Part of a small language model's weights.
Architecture: RMSNorm before each block, rotary positions, biases on query, key and value, untied embeddings.
Training: a variant of Muon for these matrices, 931M tokens, 7390 steps.
Each number is 500 + 50 x the weight over its row's rms, rounded and kept within 0 to 999. Layers, rows and columns count from 0. Numbers have three digits each. The size before them is the row's rms in percent of the matrix's.

# layer 2 MLP down (transposed), 1728x640, rms 0.12, rows 1612-1675, columns 128-159
101:432580545534448508396504518508511542551437478539514466584538546452436428608502373536506481436476
103:494558537531473479571529524387457324437563572465494467507506398446536544512471504509458521519414
102:535536456520560461515569591535480464590461528562547497520374448513564478494512380453504613489412
100:476506507556431588480537480505478445607489468479528514406438419516439510439483409454414508625441
100:546392515566530549508425527530492472551501476515418523476528443537447470543526478490552441459542
099:479524464463471544622446504450554524460542501433509405466490581526473466464418463464482474536525
102:521461569519561486448539492566496504517379568467448395488478476530514391440522456435444502439479
104:556504496369539562477510472424534538449509506525377424531400485529598516519552406437574415455454
097:497563527490466511466474517544444417548492464506428510493491495581421434500529591571426427424457
097:513530566430520457460625400526612457528530565533533488487468569477527423466468506530494560508539
099:554576486532524556436496553530490491523495489550508450480608502602457548564518464503522497559574
104:502458500555517554455542501414500555471513505504548522500457476518538560451513528486460556432549
094:507496468453471492495542517546551405522440485454516495546436450536437474460420563605553385442499
098:474533558555531479458454575505577347513466480518530517482454497537494594551454455505444465451496
100:587531514415498625527543465450434521455573466504513507448492556417521388429524552519487521539489
100:474338500518474474521425448467512438438451536463551517431480499433464512470544583579504524440606
097:448497550481480531519542573482441490494493620407442539508475440516475439483522446518536477593525
104:531513489514458438416528540450482534526602488504478544478586520400413536455475524527459486495467
097:489508530541545521464484502471466587549468488372542499423488445574434450460423484462472479489429
096:513481506568471527575450450543485574508501506542433474528479473569477426580548417438565490586520
103:454511583578511452476497553386412502519519465505583499517394512519563465383541516488481597466473
098:463498505570465511578484532519539539532549461452521501606501517560470490577545511609561517551528
099:407521554489552387573408541610513594422484511567515493474461562473527446489544525387489644501547
096:534609481510478503511523518403616591529571460580531585452543493590410403460494449513473559497481
102:589457394465539470542582516466512548477520456541571413485417538399548523409515568505534515529501
096:474488527471513540529532538515499401566531536517453572456529582483516525472577467510574523585550
099:424482475540496542444505413525585409529582483495413491477461530486395446593531472474552517563521
101:539453531567539579525476517496551438499489575541541509509415524504453453441593540548523438516557
105:545468532483532521546592473414531558494373532551441462520460546523439523529469484485557498441423
093:536402524558499609504484492488527501487441461455454535440487467505481542524502592527494487493529
106:517507474501521470449568498395430437454520400468446506550519469625521450425500489497485415477498
111:566519402551477570455467479586466576450584590525446538515467516515464516516490431577518438458504
098:531451457541457513426519471579561498497454531440431464492565436462468556423505568392446430493421
094:406636568490493572511465504603547507549475499519544485540537467540539514485477514538474389543467
102:528460526511469458549574529581486562475470552515587531588484520493527543466485454484571508517439
109:372496510450441332533499535562514450466433453556460469559611527508552460542502491567532402530467
102:555471547437460484452502467573526515583513491540562476561508527456488500478492557483530542411458
097:513524559512593467581560484614466437542567515553554501516543452532581467560481485504515470541526
095:505451440453443568430451481435568461472455465418528461512527465480498546444437480495508507557540
098:442472445452408535543465528509397460461495536508446501413446574518471436458451490490558457504446
101:559537475423495493504420416500467513575538520358434451505392477430563510505492481507603487595471
100:510449550524506473450535506389470416476488452525467574521528442497517478497510595532498493576447
098:560494504571478513522541599472442590511569545531496480495598496538450439454524418495479523466488
098:478507482545511450523614548467404519552572505518374468445565510538526566524491467471459503491584
108:534443497476509467404536523434556512508412517413435534638555497454512473390479485604502583468453
103:495464539526584417542432473650588614535442455475410478548562389494515512531513449539553495473457
097:536479461446474499582522628492513611540423544552547482517561463511503500483506551504482615510492
104:553493494533517531467483516504558493522513531531480431479428508388505557509434509545480517547542
092:526502495536475540432445528479484553482521538504473524535521555534597496440474489476575438469430
099:494546497446448580513552498550538493484540460480543567563570479517567513471489499478459544458487
099:458494448535471470541497490538521562607550498546468440553457510453483442549431523492564437552537
102:520513539507560524570488518473489452489482433605483562522545453428514523530579459456388619479455
100:429482519437487536508570455509628512440486541572529534512436439464536575442525523501521408461491
099:545515569591499425518475409510532514609548511518524458539561579564415474561436535487535470575557
104:447539473472501494568422476451412470465537471517498563561464520515581416587412485572526519328474
103:571443576448475536499498460584573436497501472468552548557494582513497446547569501475559534404572
102:529552480520583488500471477510455354473596563508488491496498491507437511596441492528488466447465
101:492518446514459382597525486501553493533551469583530516509526535494512457509568524492525563627532
101:547461483538531553435531461506594467386525452538500514478444564485436523543464562504542537495497
105:558509561495523465502517565559537441536597490453543375441509489537363475469508523495503585552420
106:584497498526530529536539500489458540481509524582483512429485497461530504591579450445571406441455
098:454546496509518526456486502535447539517514441572487530474561493654528481488490470434528511537558
098:493520458418496491454548498454519497468478552432489494445573454466449482425459463517537620516500
107:500508487465510490505513432511420498512465485541500477478604518509575515520560503460477425524521
# layer 2 MLP gate, 1728x640, rms 0.131, rows 1613-1676, columns 128-159
104:534478568521477464559563423431449478404470484497533519528512463484467504460468523617633477515524
103:542586414564454549461508602524451534596520512550405425460569566465375535584468407558454438523545
102:405512521461541461518517468492375443558564537515482412536611547500494463517475519476505526534487
099:532473468464547467569615579523431539515410586461479447550469410473521565516475482517479439423511
097:490449493517452472520449459551484542423512560481471559462523507463418516530470597436512600492451
098:569610513454548511452616511520475371578539426528600466479602501497549414419526491408420509441436
103:507494521601621504433527537432554414449502488493451526459501481450438490542560499554388475611435
102:457450496510496582464532517493583557489539444552393530465509434433556497505498452446475524487501
099:493565485478479506528513476478536416451457520592483459508481462437565567533554419524523426455480
097:553452511516559507551571550481551412429480525424521493417472516494502534584529485553502526534426
100:477515539550510518500471516544525525488457586549512560542510482453523519572521434644381444532490
093:547498512445576464507508434492456468586500424546519500492551417485497502494455563594496463440455
097:459568508536494574576530538453537524528505405492504494468510484467519396415571521484532532534443
097:546479455468544555501509507508437458413546483479538468427480563481522474464529508487445531492465
104:488534535435531522411439357443497532483552472539598512413534551549431531471485573465509510489524
097:525513508510486471477495478570510563500436412483498516522428431568533526490461508453591597403553
101:555508496484501572464424556492513442423409525456516545515526591601508517481485561470525594459441
098:511417507509499464522481489484503411587515535497477481499419523565475388556517427483472445531531
092:489438494539435551460482500545506458602442482519479573495420416428508525506533454537598509495469
102:560512584462551475484426455498526512598533362450585470529524591529419456521508392477429544488474
094:563560510540507511503576493506529490536454444457593520535456459530547512556526491603510529466472
103:484461490559486513529491461447489449482498468511403452563396425590480492501517572509481428548487
093:540547489450512497474521474429452432458456529472485434460597446446450456556498532535478496420451
100:462554556506504532552494520510533496510477688576593537544529548515525383402603524602488466433531
099:526549476538518485507429509482519484418522528499508484532480562542514497595369529506410484541545
104:389507492450538536415537520480522495535520528446435466450558561532436517440481485549462449524543
097:558553614418523563532505501492419376559392547568440437524553442462437574565435527595469451443503
102:442512493404567523610421452600525520471347564465499445526578544460455437527617436540490504504605
092:493444584430472438440474430560485465451496442510505554472471479450479629468528433531532488466470
109:583434455517547428480508497543590438522547508472575573422566509535454474494426556544448510529521
106:510582556484520432497507497440529464445473469530523458533542549472407443460517458501452473470525
096:557453464472570458515496448561433484496479494506455518485524442481437459491520519416544413534460
100:504540560448503499555454575531519455561459578486491505482609475403497517455557505456493494561426
102:480458515510492463538536489466509560482502438474532564498474449470423416506506541493390450564485
100:495433442543480523590485499512495442532509547519383537457509479446566543422559465448431425529480
101:478474402451440549466407507504590346565541471426438543452559450409475412445513538546578473524360
096:521514507481555474569506513574504442591488534522515471520429366484508503522467422488522447463463
099:509512522504528558503553502456494500542464476431474476521554460533540603505563421551475459464561
099:551445450473540491671574506511511598553534530495436401537497484559500490488520569494510461465401
094:507494388449438517442408493535465470578445528463517494485481470438549502568405449483470466498466
097:441541568441547479539469459497523581548563520484463575541599525510475467514547480535472482489466
101:500530518593500486537507572471477462488552450582416469483493446492457523503554545497488457535514
097:537687505542448430593528530546430518512555417569520575487518428524516455499447591588574476445580
100:519423418522469490470621521520486456552462475395571441472622441453641427443570549524443517464463
107:512575405611511280509479524408590388440510550502566482497490538497485501459489564451586460461528
095:465463555499525549486495562410460507543496424524555523474543554515509480579519559477465477506487
100:593398482532528572455511495451460463518529433449467499449447601434493544499549488510447529500431
093:527419487567478410503446580438482477497541523501454573512562483542550507524497515405574461513448
102:522468519570494467587525485419501425477403409578502530447477422399455485555443514470361448544484
101:551475473510444443529608482518502443441497475495553525421530509546490533483474442535504499545569
105:534372532514530443500498514407532488459457473482465481557437503412459488562590503451558488497543
102:421461517556548502532463336525445471540520528517378520477524493450549536561523462529412383491482
101:495577489495498567498520524437591481453559503372461579553519527378512461405440501563571524476497
102:581491597416568596492506436496480462543524409491574529548563494503457460474469519522494524565496
105:490460537463523577506482461434475527478485508526478500546589502468523546444505585556535458471589
107:446513443461495436578499530492590560534548491477449480559540487605483441531513539539523552449532
097:437503480533562442504490558627516480432465497490456493527469508469517458465478553526565458425473
098:456534454517521459489499482494543496549442436542419451406480542445563531489531533477499619456463
094:569524563539523434513483517455553448486581452435561354463567513562458491448437519572522573513523
094:380508533506476455530492470538481508498460517536521548529548532443462507508527527461473517526439
096:483575546544481522468597510532448461535549522584514503541514503504492449418502474539501561469401
100:466442503523455419493543547546559469495428454503453539509475517532439519466454457435561478491455
100:530527516537478455494495560585500538503477518432545507402514552575574480501542454544507442440585
099:533474481528503471485513463507525555488470553432568552502530453489552516423570408499578461466452
# layer 2 MLP up, 1728x640, rms 0.135, rows 1613-1676, columns 128-159
102:480505572543586468472474484474506466454517467494433455532522422531500497529436475480464543546552
099:416452527553467533549479478551460514526462510537426500540509559519526430454495487519502480521477
100:459470545446557520480471439549474497535529479486532569504476579485577516481461471444502447443533
097:443533445511533470521498485476534458595481489454448493627510526456487429487532514539549414483498
097:527489522573499544564540435578535516547484494375539495445433454567505481467602434493467476513528
097:577534495405601526528491455557482445619514444529507453579606410452546500421473516453456489454409
104:428541471554521415566436438659497456492495605429498487431539468440491473491440559496405402549442
100:496488495503588542406535438619469483473501388571420518471590524547544427478462571563611508464517
096:477464517449526426545401481512416510461518474476500498500501530522500461468478446447501493510502
102:581561437561501512506546532380503582473456436503563450520621603465519488447468504430500498532504
103:496462585518425525527465499417453554482525597438491555421489469515487518537527499477397350540531
089:558482447527546467465533475439473458497489409518351413531444468410506453461513475502504542448597
097:549537498432492475478549525495531512478423471489468528419586439455492566459499504488390537559501
101:396503475468484524429543520532534550447544501564489521516439451472544509582607570535539474407516
100:483492545480491571472468460580498555497444522470487514459514551566451464442559456518447387428456
093:304574509463458449437487574410503513582492494534445540511551559484539563539536497465526540515498
102:545525499633448464467370567622551455432475462441567542431486510453557478509459480499563495483490
096:513489489437518496597431484510405417514517492450489532549522420536466508495501405586422566449446
098:569486487526483453443426522478540500537516515451558591371452480519508590596519555478543604659454
103:505501503537507467436468427501380520566546490520423442523475523496458516615616501433517471440484
099:500533533490500529444500535574510511532438470478470485579461570555508524520522489499536435521523
089:424516532462456568441524501466483436459593541481503489537449505514402476482507504537520492467488
097:470556573491546497510513477505481522455465446564536495392603568520521539531526554585517559469472
101:460571444487467491449452520586539604530571538532561444569395452490526513498411512489537509561530
091:449449573457483496511417452526504530472514569530515531533513488505433558543479667542534564518421
099:459459452512481489529488499529596536494485546522502476483482582475481527427528487448491423464465
098:451541497566501496426507413553458525478503561567578491487437545471394479524549520530470450506542
105:526526554456437528523526494536458497502492447425428498497498443421514516593553493547513436527433
094:538463571488558506471597552520411497476583510526456475552527505446552511516522468476494486572478
105:547458493452553501447518530474435422526565443548498544465504541514555471520494550512471450490498
103:584507500448522547474484457422453582518540455535481491393520465502535562513498463445610500519421
096:542457517435441541435545413496470526423479461493511483529512511452476561494541476509477423487550
096:621473487456503435564554509520478511499514626423473467376610460431475530443405474541560523427467
107:469625509497456459537519510547522540518515417527473410624550523539518441476557635532560456562461
106:511494460477431362515551506547490489549509520511447490405563494501531528513487542470467433455531
101:379547493497443488519536537504553488513376562405489557499559503537524500455471550471529567514480
097:501483574542543471606593562563520406610614523511421510557504465441535533546420493444480538485433
099:461499563540507579495531508514500419503508434554503498392518441478562534544465433466534444567531
100:470496525515652537539519471506520432498478530475628437520496431472500508469502470399451484511420
101:487499435522419502474521498463443522543563534524511495541491479470428549511500484568535428502499
093:396439541519518525421423501587440583503501461506531404468487540485480486462536461486561506576553
098:441497458532468439470456569403545599443504510396538566568490484499448508475516463567458472531455
097:476543441503497545480472522557464518471529525462490527390604416447516550523503533420493411455514
107:486504480489472577557478617466439447524445442526500473531469556519438479490513477509453549372510
106:519406434538502410509549449581422451486416440566506563530479450494455502421591419416428570508560
097:422550430472470512475518538439458520438481385540622434431521473484562475559426484550442410487541
105:441522372410466495511477482450465454518501483595503460472548505468468480496476502505520553500522
096:509505589467551564584525435534451544558562447529529607534540450469505454444573551624466447574521
099:453548536491464501381538471449548545565517512490482490604454568411531457463420576562614464478579
093:576481471558566506486503545415530575548607390548425493519394550445492445565477443446516546534429
105:457573484497507531462478447501529490576449439512538476470514426498535577498444472483515469441528
099:466499546478498508495565438538513538536488415465532410479514453521531561539618587607415521422482
095:451492486536558546412462526513418555518452416516448450493531426522554539488549534541491451420501
104:471488524514471624531449575499541484469611552564532490554530482414479494533521513495520472463462
101:530493450528491491569508511468500522429474536483643595462596507515413593548448476487487530569555
103:489504531580500509448495505527515508541610534459481487459419529546455394538535549538535495458532
098:525545485600497567505403530632557456486452532509535482408547460505449438434475652525583495519486
100:547416460469450504488487502455496512494550445434504502498477461513473407448428583569442536429573
091:427482472534443545536493472532496545539454520554507600541430598470576430531498404458517417554475
102:508461446580516469412521481466470511425487480511468492535549521537449452439421540585576472505490
097:464524437411493530487548512533430547629552506535502497511544464531467601469499408585460577532457
100:566610497499543521581540478510470406511492563466497520498422410516490513471500483564418453586476
113:451463566499461506661476443489513527409472499499428559433541556415557525511465469384510438538583
097:453479436500500536455539437379597507548571484454428506438544507575470450434523545521433503467512